{"num_hidden_layers": 15, "hidden_act": "swiglu", "norm_eps": 1e-05, "rope_theta": 10000.0, "parallel_block": false, "decay_shape": "linear", "max_steps": 8985}
Each number is 50 + 12 x the weight over its row's rms, rounded and kept within 0 to 99. Layers, rows and columns count from 0. The size before them is the row's rms in percent of the matrix's.

# layer 3 MLP down (transposed), 256x96, rms 0.123, rows 101-125, columns 0-95
110:55 50 70 23 53 42 42 46 29 41 53 41 56 41 41 83 42 61 52 40 52 83 43 50 54 59 55 52 62 60 64 30 35 41 44 43 68 44 44 62 64 52 59 51 44 49 30 59 61 64 53 54 67 41 55 49 54 66 52 40 26 44 32 68 66 45 59 34 42 57 59 32 60 49 43 57 49 60 50 33 50 42 40 28 56 65 49 70 61 44 39 60 63 44 36 67
101:45 58 47 73 42 46 74 52 51 32 51 48 54 57 48 50 41 42 58 65 50 47 57 47 35 36 41 30 39 53 35 53 50 44 44 45 37 62 55 43 45 59 44 41 64 60 42 33 47 83 55 59 62 60 49 44 29 28 64 77 61 54 51 39 42 50 50 63 28 28 61 58 38 55 53 66 52 50 42 63 34 53 68 62 53 59 40 41 29 68 48 44 52 24 76 36
122:45 42 54 53 48 37 33 49 29 33 30 49 57 44 34 45 41 33 40 62 41 51 57 53 30 56 49 63 66 53 38 61 51 49 40 56 48 73 48 38 50 46 68 42 52 50 54 60 81 42 75 35 74 53 30 45 53 41 54 41 40 44 47 37 39 70 44 73 47 46 71 68 57 50 49 67 37 56 44 27 64 56 53 51 62 48 53 38 60 35 48 38 67 48 74 32
104:53 64 61 60 42 63 60 42 49 61 61 52 53 29 65 57 57 55 65 35 50 43 34 35 45 72 36 43 47 80 42 34 53 66 51 38 45 62 52 42 24 35 33 36 47 38 55 63 59 34 49 50 35 45 49 47 55 43 45 62 42 51 27 53 65 62 60 59 37 34 52 57 48 58 48 53 57 34 65 64 69 56 80 48 42 33 28 30 37 44 60 43 52 62 49 65
095:53 41 31 52 53 62 52 51 40 62 44 46 53 42 30 53 58 59 65 46 45 54 34 27 72 47 58 65 33 43 46 42 45 43 58 46 42 58 53 46 35 65 61 64 41 49 42 44 42 64 76 66 43 76 57 61 43 39 50 54 63 41 49 25 25 61 38 86 46 51 50 49 48 49 50 48 31 65 49 62 77 37 50 67 57 38 55 66 39 47 45 64 45 53 65 30
109:51 45 43 76 51 50 52 56 43 53 38 48 49 30 40 46 56 48 62 72 46 51 67 44 61 61 52 36 25 48 73 60 50 47 64 38 47 63 60 51 28 62 44 50 53 62 36 35 34 52 55 32 55 53 42 35 38 67 61 64 66 44 48 28 66 59 48 39 42 38 62 85 48 62 69 45 34 49 41 66 42 56 41 69 51 55 41 50 52 26 40 32 58 33 55 39
098:44 39 61 48 42 30 60 54 48 40 55 42 50 49 56 55 56 72 43 43 45 63 52 38 58 47 39 57 53 50 52 60 56 42 49 50 52 35 34 51 46 71 50 60 33 52 53 64 39 63 36 46 52 49 50 56 57 46 18 32 40 61 42 43 32 31 63 57 51 55 23 41 33 43 79 54 48 66 60 63 25 52 55 26 30 66 50 43 75 49 65 42 68 78 41 50
107:64 54 50 47 49 48 43 49 29 61 61 39 39 53 22 68 46 31 48 43 48 39 83 50 56 36 82 42 60 43 30 43 41 55 50 53 42 45 69 61 61 48 22 48 47 46 66 51 45 43 60 50 61 41 78 49 70 46 47 53 49 57 64 45 68 62 67 39 64 57 38 49 56 43 45 54 30 41 44 65 42 56 51 41 42 50 62 38 34 40 45 31 69 31 50 56
091:63 49 55 48 57 53 59 30 54 56 53 61 45 52 38 38 54 55 42 61 53 50 68 57 42 37 54 71 45 33 64 49 54 43 43 33 53 59 70 64 39 42 56 50 47 58 59 47 62 45 46 35 47 55 28 64 34 66 47 36 53 44 30 58 98 49 26 54 50 58 59 50 50 51 42 42 71 40 64 39 48 49 46 37 64 61 47 20 49 34 48 50 55 68 64 27
105:51 46 35 64 69 35 65 57 54 45 53 58 35 32 55 56 66 54 35 46 55 50 53 41 61 44 48 52 51 30 69 68 69 44 60 67 53 54 38 64 57 67 63 77 34 47 34 46 40 42 52 56 69 74 53 53 61 54 55 44 69 42 60 47 34 80 57 71 61 47 37 59 60 70 65 58 39 52 54 46 64 46 34 49 58 70 63 59 58 51 73 61 42 57 41 60
105:58 34 54 26 59 49 42 47 58 63 40 71 41 50 36 68 50 49 52 49 54 57 49 55 53 47 33 39 51 52 41 78 59 38 64 54 59 38 34 42 60 60 48 51 36 48 15 70 37 64 40 61 49 40 35 40 52 38 37 35 47 64 42 61 43 42 47 29 38 44 63 50 45 63 56 52 56 59 61 32 33 53 65 68 86 32 65 60 49 55 59 64 57 45 55 63
097:41 32 62 30 54 52 29 53 60 49 51 70 66 69 44 32 60 57 52 41 52 44 27 39 32 59 70 33 42 36 44 30 51 71 42 54 46 61 57 52 50 62 62 59 60 31 75 48 59 56 64 43 37 48 71 49 33 56 33 50 59 56 58 71 64 58 60 57 40 59 45 53 51 38 35 43 40 49 42 30 57 65 58 36 30 59 44 35 58 43 34 55 69 41 51 46
093:55 40 51 61 36 59 50 57 54 56 55 40 35 61 39 40 50 59 31 42 68 57 42 70 46 47 32 37 44 70 56 55 61 64 55 61 49 57 82 76 38 43 44 57 51 55 62 39 61 47 60 38 60 46 36 58 42 53 49 56 69 58 57 47 44 63 62 56 50 49 66 44 62 32 43 79 66 35 45 58 57 47 61 40 79 56 31 58 46 61 41 41 58 80 59 29
091:41 65 58 47 66 62 34 51 37 56 59 37 44 50 49 50 42 57 33 29 60 57 44 45 59 41 44 32 49 56 59 61 51 42 61 49 41 50 75 55 46 36 36 51 46 70 49 37 36 49 65 29 40 56 54 57 63 80 49 81 52 42 40 43 35 62 70 68 70 38 48 64 72 45 45 31 53 60 58 38 68 33 37 41 55 61 48 69 44 49 58 38 64 60 47 33
092:34 57 52 44 52 39 77 57 50 55 46 83 41 37 45 54 46 53 63 54 35 77 66 79 49 30 37 55 50 40 57 54 48 52 57 43 36 29 38 49 57 38 44 49 51 54 42 48 46 48 57 47 40 49 57 63 58 48 33 43 38 53 37 51 78 43 40 76 31 56 45 73 55 34 57 42 67 63 54 46 39 71 30 43 49 62 57 45 59 65 47 46 36 34 67 66
092:57 57 38 66 58 55 70 48 51 62 56 45 60 52 45 50 36 46 68 62 44 46 42 64 48 50 40 46 11 14 50 60 39 53 47 42 42 65 66 46 40 15 72 54 52 42 45 56 72 44 40 62 62 50 59 75 60 39 64 51 61 35 50 42 52 45 64 46 49 62 51 53 41 56 43 37 65 34 48 43 53 64 52 70 64 39 53 47 40 50 62 54 45 62 63 74
110:68 43 33 54 55 43 52 65 56 49 94 55 68 63 48 43 49 49 39 41 42 48 63 59 50 66 46 48 66 53 35 78 43 10 81 45 47 52 58 46 73 40 48 47 44 63 57 46 57 45 51 38 65 45 39 53 38 54 46 54 32 40 43 59 85 60 41 51 41 59 54 57 51 53 45 53 55 44 42 41 42 58 48 61 52 52 37 55 60 43 61 44 38 51 49 69
133:57 60 29 67 58 40 85 48 63 52 61 51 44 61 78 28 42 57 42 50 58 50 39 40 54 50 40 53 52 42 73 37 47 48 47 47 54 58 47 57 49 41 48 44 58 51 63 43 42 51 57 60 40 69 51 58 58 54 77 48 36 45 53 47 29 48 41 61 54 70 54 41 58 46 36 27 55 25 58 32 64 40 41 65 20 41 71 43 23 50 61 52 48 37 44 52
099:54 53 68 56 41 56 49 42 33 49 51 49 53 44 46 64 50 50 64 40 41 25 38 33 46 43 56 40 54 66 48 33 47 50 50 46 63 59 52 65 70 61 57 73 68 48 40 43 48 59 53 41 71 49 59 75 67 45 62 16 32 61 47 76 70 70 51 44 44 47 62 61 59 46 55 28 45 46 74 32 40 58 31 57 39 61 45 45 51 56 32 54 60 42 36 51
109:48 45 49 37 72 17 46 35 65 55 47 51 34 42 57 40 73 44 39 67 47 60 34 39 35 43 57 33 48 47 48 68 63 51 68 46 63 34 36 47 32 68 31 60 48 44 50 49 52 49 32 49 53 36 48 63 42 59 38 31 43 50 59 52 26 62 56 53 53 59 45 44 53 62 55 53 42 51 53 50 57 62 47 50 66 61 67 65 57 72 63 29 50 51 18 68
110:46 66 37 61 46 48 56 38 57 36 54 40 51 64 64 42 57 52 51 49 63 39 29 60 46 67 34 31 44 39 61 60 50 48 47 31 54 50 29 25 39 42 46 29 49 33 60 79 49 40 48 46 31 39 51 41 27 54 45 56 47 50 45 73 64 40 69 43 53 53 66 32 42 43 54 34 48 47 32 39 58 41 56 63 45 69 67 53 40 46 51 46 47 38 13 56
100:81 65 31 45 54 48 55 57 60 31 33 42 43 52 61 64 34 63 46 45 52 53 57 58 38 47 62 63 47 54 28 31 41 48 63 50 61 43 56 55 51 40 29 35 29 51 78 57 54 39 37 57 37 60 65 51 55 45 49 44 49 49 45 44 44 57 39 43 66 62 81 74 62 71 37 71 64 60 42 50 57 53 28 34 36 53 37 59 38 43 47 48 46 49 64 42
093:57 54 56 34 38 39 46 49 49 59 56 70 33 60 51 49 51 48 29 55 45 64 62 41 35 57 58 57 53 36 58 52 41 31 60 94 41 69 36 60 21 67 48 56 54 52 55 32 63 41 35 58 69 30 39 65 45 43 52 31 58 52 59 33 54 62 55 55 40 55 28 60 54 47 51 57 60 55 56 64 73 44 34 38 72 50 61 50 54 47 66 51 47 41 51 60
088:33 50 57 34 53 57 64 45 54 60 47 59 37 52 51 54 44 68 47 41 60 53 47 45 55 25 42 62 65 47 46 17 32 42 57 48 42 59 42 77 54 48 55 30 47 49 24 31 50 31 46 39 66 62 61 67 66 52 63 37 40 67 45 45 65 40 46 43 39 43 44 29 73 65 40 53 55 31 63 36 54 51 43 51 63 62 39 77 43 53 49 59 46 53 29 61
091:36 51 57 23 37 41 43 43 49 37 60 21 58 51 36 56 66 55 44 40 55 38 58 67 53 64 46 73 54 71 35 50 52 55 42 58 57 59 51 50 71 36 52 49 57 78 64 61 50 56 69 57 55 60 16 47 72 43 46 47 49 51 58 39 52 46 40 55 60 33 59 60 50 39 49 33 55 58 40 85 62 50 66 34 34 67 52 46 53 43 56 47 58 51 60 59
# layer 3 MLP gate, 256x96, rms 0.146, rows 102-125, columns 0-95
093:42 52 46 46 40 64 32 56 57 68 72 52 48 47 48 55 66 61 30 54 55 64 40 48 73 59 39 70 51 31 32 49 64 42 38 44 45 37 66 60 59 34 39 66 69 51 54 55 36 33 53 64 46 53 42 54 77 77 46 47 58 54 41 58 67 61 60 45 60 73 44 68 61 54 46 30 58 31 49 41 62 41 55 53 67 38 42 62 50 60 63 53 38 59 27 45
155:60 58 25 57 41 41 74 44 55 39 51 53 77 53 44 53 33 42 51 47 49 50 68 43 44 45 53 66 73 57 53 50 48 25 53 56 58 58 46 14 37 55 52 34 54 51 41 64 50 54 53 66 39 49 23 38 52 55 52 56 62 33 40 50 59 61 39 31 49 53 48 71 46 53 29 56 54 35 60 48 35 42 33 49 53 56 55 54 48 53 36 55 17 21 48 58
086:32 26 41 55 47 44 48 47 53 52 44 54 54 69 35 50 21 51 39 61 53 51 54 57 36 44 60 59 37 12 46 37 52 43 44 55 50 60 66 50 68 46 61 41 78 67 35 50 40 59 50 46 59 48 42 44 51 61 51 48 69 42 58 55 48 37 40 57 69 74 68 50 56 51 56 49 50 56 33 47 40 31 32 36 46 53 62 64 53 68 48 46 57 13 48 37
090:58 65 57 47 70 41 56 53 64 32 37 35 37 67 77 56 38 39 39 52 68 56 67 67 40 51 47 21 52 54 59 74 45 46 52 51 54 57 46 52 81 57 40 53 54 67 41 55 57 28 25 53 67 46 52 50 50 60 45 58 53 43 47 53 50 54 53 21 55 34 48 55 53 53 63 57 51 43 57 45 28 58 39 40 56 53 49 47 90 37 47 34 51 38 47 55
092:55 44 58 51 42 56 49 68 67 64 53 61 47 28 54 60 41 38 54 69 45 60 39 54 70 58 41 66 25 44 50 50 57 57 47 41 46 65 40 66 62 38 52 45 41 64 38 43 47 33 57 47 72 45 39 31 36 62 56 58 40 16 36 61 56 90 54 37 34 42 62 46 55 63 47 47 42 35 31 65 48 64 42 55 52 42 53 54 52 37 33 43 51 65 33 43
099:73 42 51 60 70 59 58 54 46 41 53 47 50 48 45 59 55 37 52 59 63 53 57 49 71 58 55 75 53 66 53 34 48 44 38 35 37 47 50 46 40 40 57 43 26 41 44 55 52 27 58 26 59 40 27 51 39 63 81 45 37 33 66 47 46 56 48 42 33 51 66 46 42 54 19 61 69 62 52 47 52 42 35 52 64 65 45 51 34 48 71 58 37 46 50 75
097:49 60 43 40 67 43 78 62 49 68 70 39 50 42 36 52 24 32 56 66 68 52 75 37 49 24 61 59 52 56 70 52 54 40 65 61 32 49 45 33 69 65 45 38 58 61 61 45 61 56 44 34 45 51 47 57 41 56 38 49 51 30 57 28 50 50 58 50 68 46 51 76 43 43 54 42 38 47 37 57 59 38 51 57 50 59 45 45 64 55 80 40 59 42 40 48
095:40 62 56 66 68 49 50 58 45 56 49 25 53 61 54 24 44 38 60 63 43 63 54 62 43 52 10 58 50 79 53 53 52 66 56 45 38 56 51 38 56 35 47 49 45 47 41 50 62 38 40 54 74 53 49 45 62 38 52 63 53 55 38 56 49 63 69 28 35 58 43 44 49 24 46 53 48 47 53 37 63 71 24 58 71 48 72 59 49 36 39 55 49 40 65 57
093:64 49 45 60 79 57 60 51 79 52 50 59 45 43 57 41 65 63 48 50 50 52 43 84 53 43 39 56 67 40 54 76 48 67 55 57 36 47 61 58 60 35 51 59 39 40 60 36 63 44 44 58 58 61 77 35 41 36 49 57 56 61 59 41 42 44 62 62 40 53 59 53 29 42 56 56 47 46 46 60 26 67 40 47 59 77 46 35 55 42 67 41 51 67 42 27
098:52 56 48 61 44 32 58 51 51 30 68 43 65 33 81 42 71 44 53 57 46 32 52 37 45 56 49 46 52 51 56 23 31 49 49 49 42 59 41 50 53 52 45 63 61 45 76 30 46 41 59 53 62 41 64 45 38 46 56 52 45 45 70 32 48 54 52 58 43 58 39 42 58 54 38 49 57 53 52 64 66 50 38 31 14 62 50 54 72 32 48 31 34 34 46 27
096:60 67 45 50 56 67 34 51 55 57 54 70 51 59 43 22 55 52 33 29 46 65 53 62 49 53 46 60 38 31 45 55 51 46 58 53 29 52 63 40 67 40 41 59 60 54 79 25 77 51 67 48 59 35 55 56 56 59 33 63 65 62 27 41 46 53 54 58 35 38 61 52 52 40 65 48 36 26 58 49 49 56 49 46 70 66 50 54 46 63 36 49 77 59 46 46
096:54 52 66 60 43 45 39 59 62 56 53 39 50 62 49 35 46 44 46 50 46 58 54 69 55 40 26 36 29 59 52 53 54 78 69 27 32 53 80 56 52 46 45 62 24 61 75 52 68 18 51 31 68 54 37 49 33 53 57 55 64 62 37 63 40 52 56 51 40 59 53 31 53 50 54 53 46 42 65 41 40 42 40 50 65 36 62 61 44 53 47 50 52 74 47 50
096:47 44 46 48 76 49 56 47 54 58 42 73 60 48 61 43 68 55 37 59 45 47 75 39 52 49 43 39 55 36 58 55 64 35 52 50 58 76 44 40 45 66 59 44 57 59 45 42 16 46 54 51 38 67 59 54 56 55 49 67 53 33 51 55 56 65 60 43 44 65 40 31 47 38 47 60 64 41 52 51 37 70 38 45 63 55 65 79 57 27 49 37 15 38 60 49
085:66 49 41 56 71 45 43 46 37 37 49 42 49 58 67 47 56 46 38 59 74 21 52 38 40 54 41 62 42 69 39 39 37 46 46 61 62 66 52 46 56 57 63 64 53 57 65 45 43 46 69 40 75 57 51 31 28 40 64 52 44 44 67 48 53 63 55 22 70 61 45 39 66 68 19 52 40 42 52 57 68 39 68 52 52 45 55 41 48 35 55 63 50 49 50 30
078:32 56 21 82 39 40 70 42 42 55 47 55 53 47 27 58 70 51 52 46 70 45 45 53 62 50 29 50 58 76 42 54 57 52 48 45 67 34 50 34 35 29 51 51 61 44 35 43 32 39 71 50 37 57 45 41 68 50 51 53 54 50 43 39 48 59 49 42 52 63 52 45 34 27 69 41 67 66 52 46 31 46 60 53 47 41 52 51 43 45 50 57 23 53 75 58
140:61 52 33 53 56 36 53 73 65 42 75 56 69 68 59 33 44 40 37 37 40 39 68 59 55 68 42 52 68 54 33 69 36 34 72 30 48 49 58 44 66 43 60 41 42 61 62 38 60 45 51 37 59 42 43 41 32 61 56 64 35 41 42 56 78 56 33 42 32 59 56 52 53 61 37 58 63 40 49 33 42 58 51 70 56 58 43 54 56 42 57 50 32 41 61 61
134:44 62 34 53 59 58 44 59 47 54 54 54 78 48 39 39 40 52 60 60 66 43 59 39 45 58 47 58 76 56 20 46 37 39 36 42 75 43 42 50 58 38 38 65 52 38 45 45 52 33 47 26 46 35 25 43 57 48 23 62 55 29 56 68 44 66 62 43 45 51 42 52 55 40 35 38 65 43 33 49 35 51 29 36 53 49 43 57 69 47 38 56 43 34 41 38
088:53 31 51 37 53 55 48 60 50 39 54 46 49 42 66 67 35 47 51 60 47 56 50 47 51 50 69 39 66 56 52 64 53 44 49 61 63 51 33 58 57 56 52 45 65 81 44 49 38 24 56 25 76 46 56 55 54 46 41 37 27 60 33 73 58 58 39 68 61 52 53 65 78 65 57 42 36 36 46 49 55 34 33 49 64 54 46 47 84 64 61 58 63 45 45 51
117:48 35 49 41 39 39 57 51 46 37 53 44 45 37 64 36 58 43 35 47 50 56 43 69 33 55 58 63 66 45 38 61 38 51 72 46 65 29 38 42 36 62 54 43 47 48 66 52 56 34 30 47 49 40 46 56 25 66 51 52 40 44 65 69 48 32 41 63 45 44 36 57 33 61 53 55 56 58 83 44 46 63 51 41 26 63 41 48 66 72 68 33 63 60 35 69
097:40 44 63 54 51 57 55 62 62 30 57 43 64 33 55 51 49 51 48 57 61 55 75 44 64 46 47 69 54 51 50 71 61 24 72 55 28 58 49 52 66 54 71 55 41 55 30 29 31 55 46 52 42 54 37 66 43 62 43 57 40 53 43 35 60 65 33 36 56 54 49 54 48 41 55 43 60 59 70 58 61 38 40 50 57 22 43 64 52 52 41 88 35 52 63 52
086:64 76 39 51 71 65 45 55 59 50 52 50 36 67 52 59 38 42 51 80 26 53 61 51 41 51 57 43 66 45 45 33 52 51 61 39 60 63 29 44 55 45 36 68 27 49 50 47 38 35 40 54 48 66 49 56 43 51 48 45 43 43 83 40 51 42 47 39 55 62 56 78 64 56 54 45 61 68 58 59 56 62 41 45 37 54 47 48 69 55 50 42 41 62 49 87
097:61 38 42 40 52 54 52 54 65 43 44 61 45 43 54 45 58 72 25 39 51 57 42 52 38 45 63 65 70 21 41 65 37 34 57 78 45 42 50 37 45 69 48 30 55 69 57 41 44 64 34 44 56 43 60 46 29 51 40 36 37 51 53 58 53 33 27 63 55 59 48 58 47 78 67 60 52 56 66 44 46 60 45 65 53 54 53 53 62 66 74 51 64 32 38 58
085:38 67 34 44 53 67 54 46 35 83 55 54 48 36 63 56 18 53 39 51 49 34 47 33 50 55 57 35 46 37 39 57 26 34 51 48 57 45 77 64 53 40 38 42 52 64 51 60 31 36 40 45 53 35 48 70 55 26 65 59 46 52 59 48 50 57 56 50 28 60 38 32 73 41 41 49 57 65 56 66 49 75 39 57 55 53 47 63 56 44 51 45 61 37 52 59
082:59 46 57 37 33 42 61 46 51 31 56 50 52 47 58 59 47 43 49 41 37 65 52 62 44 84 47 56 33 59 23 37 67 62 42 59 51 56 45 66 63 49 73 42 44 65 58 37 50 62 53 34 65 50 31 31 43 60 42 45 42 26 61 65 54 49 34 65 60 52 45 46 76 53 60 41 68 55 41 79 55 45 60 39 43 52 59 49 62 35 64 45 59 58 48 75
# layer 3 MLP up, 256x96, rms 0.124, rows 102-125, columns 0-95
089:40 51 42 75 52 45 58 57 59 59 44 42 43 44 53 51 53 53 43 42 31 55 74 35 52 26 36 60 69 41 53 57 36 26 73 57 39 62 24 23 45 44 49 41 38 59 52 38 43 55 35 64 27 55 57 44 40 38 53 34 57 72 51 45 35 45 47 70 55 38 51 50 45 28 61 47 54 22 45 36 47 63 50 32 63 68 56 52 53 41 56 47 33 50 48 42
114:49 35 40 39 51 49 33 63 60 48 64 35 43 29 39 57 61 41 42 38 69 44 62 66 48 37 41 47 40 51 55 32 45 59 36 21 47 62 47 84 61 57 37 43 66 49 52 43 40 22 51 35 49 46 42 59 60 45 58 43 62 56 52 45 62 58 67 41 35 49 56 52 39 37 63 44 59 47 45 59 59 62 58 47 50 17 33 59 70 33 61 56 44 72 39 43
096:60 44 26 31 44 44 66 44 52 51 69 48 71 53 42 46 19 57 49 85 61 52 47 52 49 49 49 47 57 41 73 61 48 41 65 48 43 63 37 48 44 60 45 49 37 38 46 70 36 46 44 66 23 64 41 59 44 42 68 32 51 45 63 53 44 34 52 77 51 57 55 46 45 38 56 47 59 59 26 38 47 19 50 50 56 57 49 50 48 54 65 30 34 51 44 56
100:50 65 62 43 54 44 46 56 35 43 47 29 40 46 50 59 65 57 28 46 28 52 42 53 58 38 33 36 47 69 63 61 56 54 36 56 63 42 39 46 65 39 30 79 71 66 41 55 63 48 20 39 63 60 39 65 71 63 69 50 48 43 41 50 40 46 44 33 69 33 48 49 30 46 57 62 46 48 52 42 40 63 29 47 31 45 42 62 61 53 54 54 48 41 38 67
109:48 40 51 52 59 39 43 44 30 48 42 33 49 43 28 43 57 22 46 54 50 70 57 28 47 42 47 54 47 61 58 31 34 38 47 43 60 81 58 29 43 53 71 62 35 60 60 24 63 45 64 60 54 62 49 43 40 53 50 56 65 50 41 44 43 56 17 33 44 40 55 58 40 57 48 48 52 44 72 27 53 76 50 57 47 74 49 65 48 45 48 54 50 41 47 48
083:50 37 56 65 56 39 50 49 48 43 46 48 54 35 54 51 53 52 53 59 62 46 61 42 55 56 69 89 45 57 41 42 54 34 43 54 32 46 33 52 17 62 49 59 29 25 59 68 47 24 34 41 47 52 57 56 47 64 61 34 38 50 42 61 49 57 33 58 50 28 51 45 27 56 42 50 56 67 51 58 58 34 56 66 54 69 67 34 31 56 68 41 60 62 52 52
103:54 72 57 50 68 51 38 52 47 44 43 60 54 24 60 49 45 52 54 51 51 32 18 51 63 47 40 63 43 60 69 63 54 59 47 35 59 48 53 40 49 55 73 40 49 58 41 32 61 55 47 46 58 51 43 44 32 52 43 54 48 33 46 29 48 52 40 44 52 38 69 76 35 56 54 46 29 64 61 46 65 45 55 31 65 48 50 59 52 61 45 96 43 62 73 55
094:71 53 51 38 41 58 56 17 33 38 59 54 51 35 59 54 42 64 39 33 55 33 59 48 59 55 63 28 63 19 49 51 58 32 41 43 56 30 51 68 47 55 53 63 74 57 59 48 47 44 47 43 35 42 41 43 29 51 55 47 43 49 55 34 70 51 32 60 65 47 57 51 42 81 42 41 56 57 55 54 65 41 67 30 40 51 37 52 52 50 51 43 39 74 48 54
105:61 45 36 33 52 73 43 72 47 63 49 24 45 62 58 46 50 32 50 73 51 35 60 38 49 41 29 50 51 33 42 42 39 40 54 72 68 40 37 57 62 47 29 40 62 56 36 37 37 41 42 46 47 46 35 59 38 37 43 54 41 25 68 52 53 56 51 35 59 26 58 60 55 47 55 40 44 62 58 62 68 54 40 44 21 42 52 37 52 40 48 23 42 50 45 55
099:49 59 50 17 48 45 53 45 39 46 51 52 45 44 38 67 58 69 32 60 51 53 50 50 30 48 64 34 47 35 46 51 46 53 57 73 49 69 40 60 58 67 52 29 56 64 55 57 51 53 52 44 53 54 52 58 49 45 37 42 19 55 54 78 46 36 45 69 64 70 37 55 52 57 67 52 62 66 33 66 47 45 62 51 42 68 57 47 54 56 64 27 77 58 46 75
096:49 55 44 44 61 45 56 52 43 23 57 75 60 51 59 48 51 76 58 37 64 43 39 40 69 32 38 57 51 21 75 51 52 42 37 59 28 34 55 60 58 60 42 55 47 45 64 44 69 46 62 45 45 33 55 58 43 53 41 53 38 64 43 81 54 48 64 76 44 51 53 44 53 66 57 62 29 45 55 39 62 43 73 47 40 60 48 40 50 51 38 64 71 42 59 46
096:43 67 38 54 64 59 63 57 36 51 48 79 60 49 66 54 43 48 46 60 70 49 55 33 60 73 55 43 52 27 47 53 32 26 35 50 60 41 37 33 47 45 68 43 50 54 43 49 44 52 35 70 39 49 43 51 50 41 57 74 42 46 59 46 56 52 49 46 60 58 40 51 80 41 44 51 48 47 38 48 57 54 56 33 51 54 37 66 66 29 36 49 22 17 61 58
088:30 53 18 60 35 59 32 45 73 67 53 41 49 57 50 37 43 38 53 56 64 42 39 51 38 47 37 86 48 56 53 56 37 54 48 44 45 65 62 47 47 62 37 62 69 52 63 52 52 38 57 41 40 41 25 72 44 42 55 60 54 64 27 55 41 34 71 35 51 51 49 45 35 38 43 51 26 40 38 50 42 41 36 65 50 51 59 59 52 70 34 63 36 45 49 52
087:54 38 36 42 70 37 79 54 62 64 67 54 40 41 57 47 49 65 43 55 40 59 48 60 37 62 38 38 56 28 68 79 50 49 73 68 40 67 31 50 46 61 54 59 50 62 43 37 38 57 48 58 25 64 43 34 63 43 35 49 67 55 60 52 31 46 53 69 58 53 36 76 41 57 65 43 61 58 59 39 41 50 33 50 40 45 37 42 61 64 62 43 55 49 57 54
090:50 51 48 53 33 39 58 59 57 51 54 47 42 29 39 57 45 36 62 45 31 53 30 61 70 37 62 57 40 31 38 52 38 51 51 63 44 55 32 41 54 42 54 72 64 74 39 50 55 56 25 72 49 39 42 50 58 44 66 63 58 43 69 53 57 48 75 37 59 52 57 87 48 68 46 51 53 45 60 52 56 34 58 45 71 67 30 73 47 59 51 54 47 55 65 40
158:34 41 75 38 39 52 38 41 54 49 30 41 30 35 44 57 60 51 60 50 57 58 46 37 47 43 57 40 40 45 63 43 62 66 28 64 38 42 40 69 38 72 60 51 49 37 37 65 43 64 35 68 31 61 69 60 59 40 46 36 55 63 56 35 24 35 58 60 62 39 39 36 37 40 63 38 34 63 61 55 60 39 62 47 43 40 56 40 43 65 36 56 67 60 44 38
131:60 43 31 26 72 40 48 22 28 42 62 54 45 57 55 52 40 68 37 51 56 49 62 57 67 47 55 55 68 40 49 56 48 36 47 45 51 42 54 49 41 48 44 80 57 45 61 56 48 76 32 66 30 66 69 46 56 45 69 63 40 54 54 46 53 49 61 58 52 54 28 39 56 40 78 60 49 59 44 44 43 68 58 48 38 66 43 66 51 50 66 44 29 59 62 32
097:27 38 56 31 36 62 44 58 45 32 45 38 59 41 46 49 33 55 45 51 59 77 55 55 66 51 50 42 36 42 47 57 56 35 47 52 43 28 48 41 46 47 76 21 71 77 40 46 49 48 56 45 40 57 36 38 48 54 43 68 26 66 45 44 50 44 46 44 67 50 38 70 56 61 35 41 46 33 36 55 67 49 76 43 67 26 47 56 51 40 50 52 47 62 39 47
110:48 49 45 55 59 62 53 47 69 51 41 49 75 20 30 60 48 70 25 48 52 24 51 55 60 45 39 72 56 53 38 40 42 55 34 41 44 20 63 45 38 51 59 58 32 47 44 45 49 50 71 58 38 60 61 44 41 47 59 43 43 31 53 37 58 36 24 55 47 27 66 52 45 65 60 42 50 60 27 42 61 64 45 42 46 49 40 42 62 42 61 62 63 35 54 40
107:41 41 53 63 56 25 55 29 59 65 46 51 65 50 43 30 52 67 49 40 66 44 52 51 29 65 42 22 42 44 42 66 59 52 71 71 56 61 70 43 56 50 41 53 68 59 29 50 27 75 48 64 34 50 44 60 44 53 57 52 51 52 28 34 38 48 58 64 37 54 45 39 50 65 57 55 60 54 65 55 21 49 50 43 35 58 44 33 35 61 45 57 35 50 48 51
099:36 41 51 50 56 33 50 51 61 34 60 51 52 45 38 43 27 52 55 44 86 42 43 34 56 49 46 47 65 39 64 41 48 47 38 52 51 80 49 48 57 50 46 46 68 27 34 32 68 72 68 62 77 32 28 40 39 61 48 61 62 42 52 57 55 39 64 53 45 49 46 59 38 68 41 29 41 45 33 41 36 51 61 31 61 46 42 55 65 52 57 44 64 52 44 43
091:61 65 51 55 51 67 36 37 60 64 55 44 59 21 50 49 55 41 51 45 49 35 34 62 69 25 52 49 44 61 48 66 45 36 32 21 56 30 56 38 85 54 79 34 30 26 70 59 37 69 52 54 51 54 68 42 55 67 47 52 51 53 51 44 58 52 40 42 40 38 45 49 28 63 51 61 43 45 52 47 49 49 44 41 27 55 58 58 46 58 50 52 56 42 52 53
084:51 58 40 59 38 50 52 30 52 42 68 67 62 44 67 21 54 37 53 51 52 35 50 70 53 38 63 53 55 50 50 52 70 69 62 35 51 44 53 45 41 35 54 46 43 47 74 44 68 69 29 57 25 45 50 69 52 63 46 65 52 49 51 32 44 60 62 70 51 49 46 49 36 71 67 58 49 70 48 18 52 41 43 33 57 46 52 77 57 38 50 49 47 62 60 48
091:44 43 49 73 61 59 46 37 48 38 52 48 69 28 44 34 22 50 52 45 55 73 49 50 65 39 44 36 51 31 57 53 63 58 57 40 75 42 58 48 53 39 57 49 70 33 48 53 61 33 67 30 49 49 37 39 48 60 45 50 51 47 23 77 54 51 72 49 63 58 55 46 21 50 46 53 45 58 57 69 55 41 61 41 31 46 47 64 58 69 32 54 36 45 50 45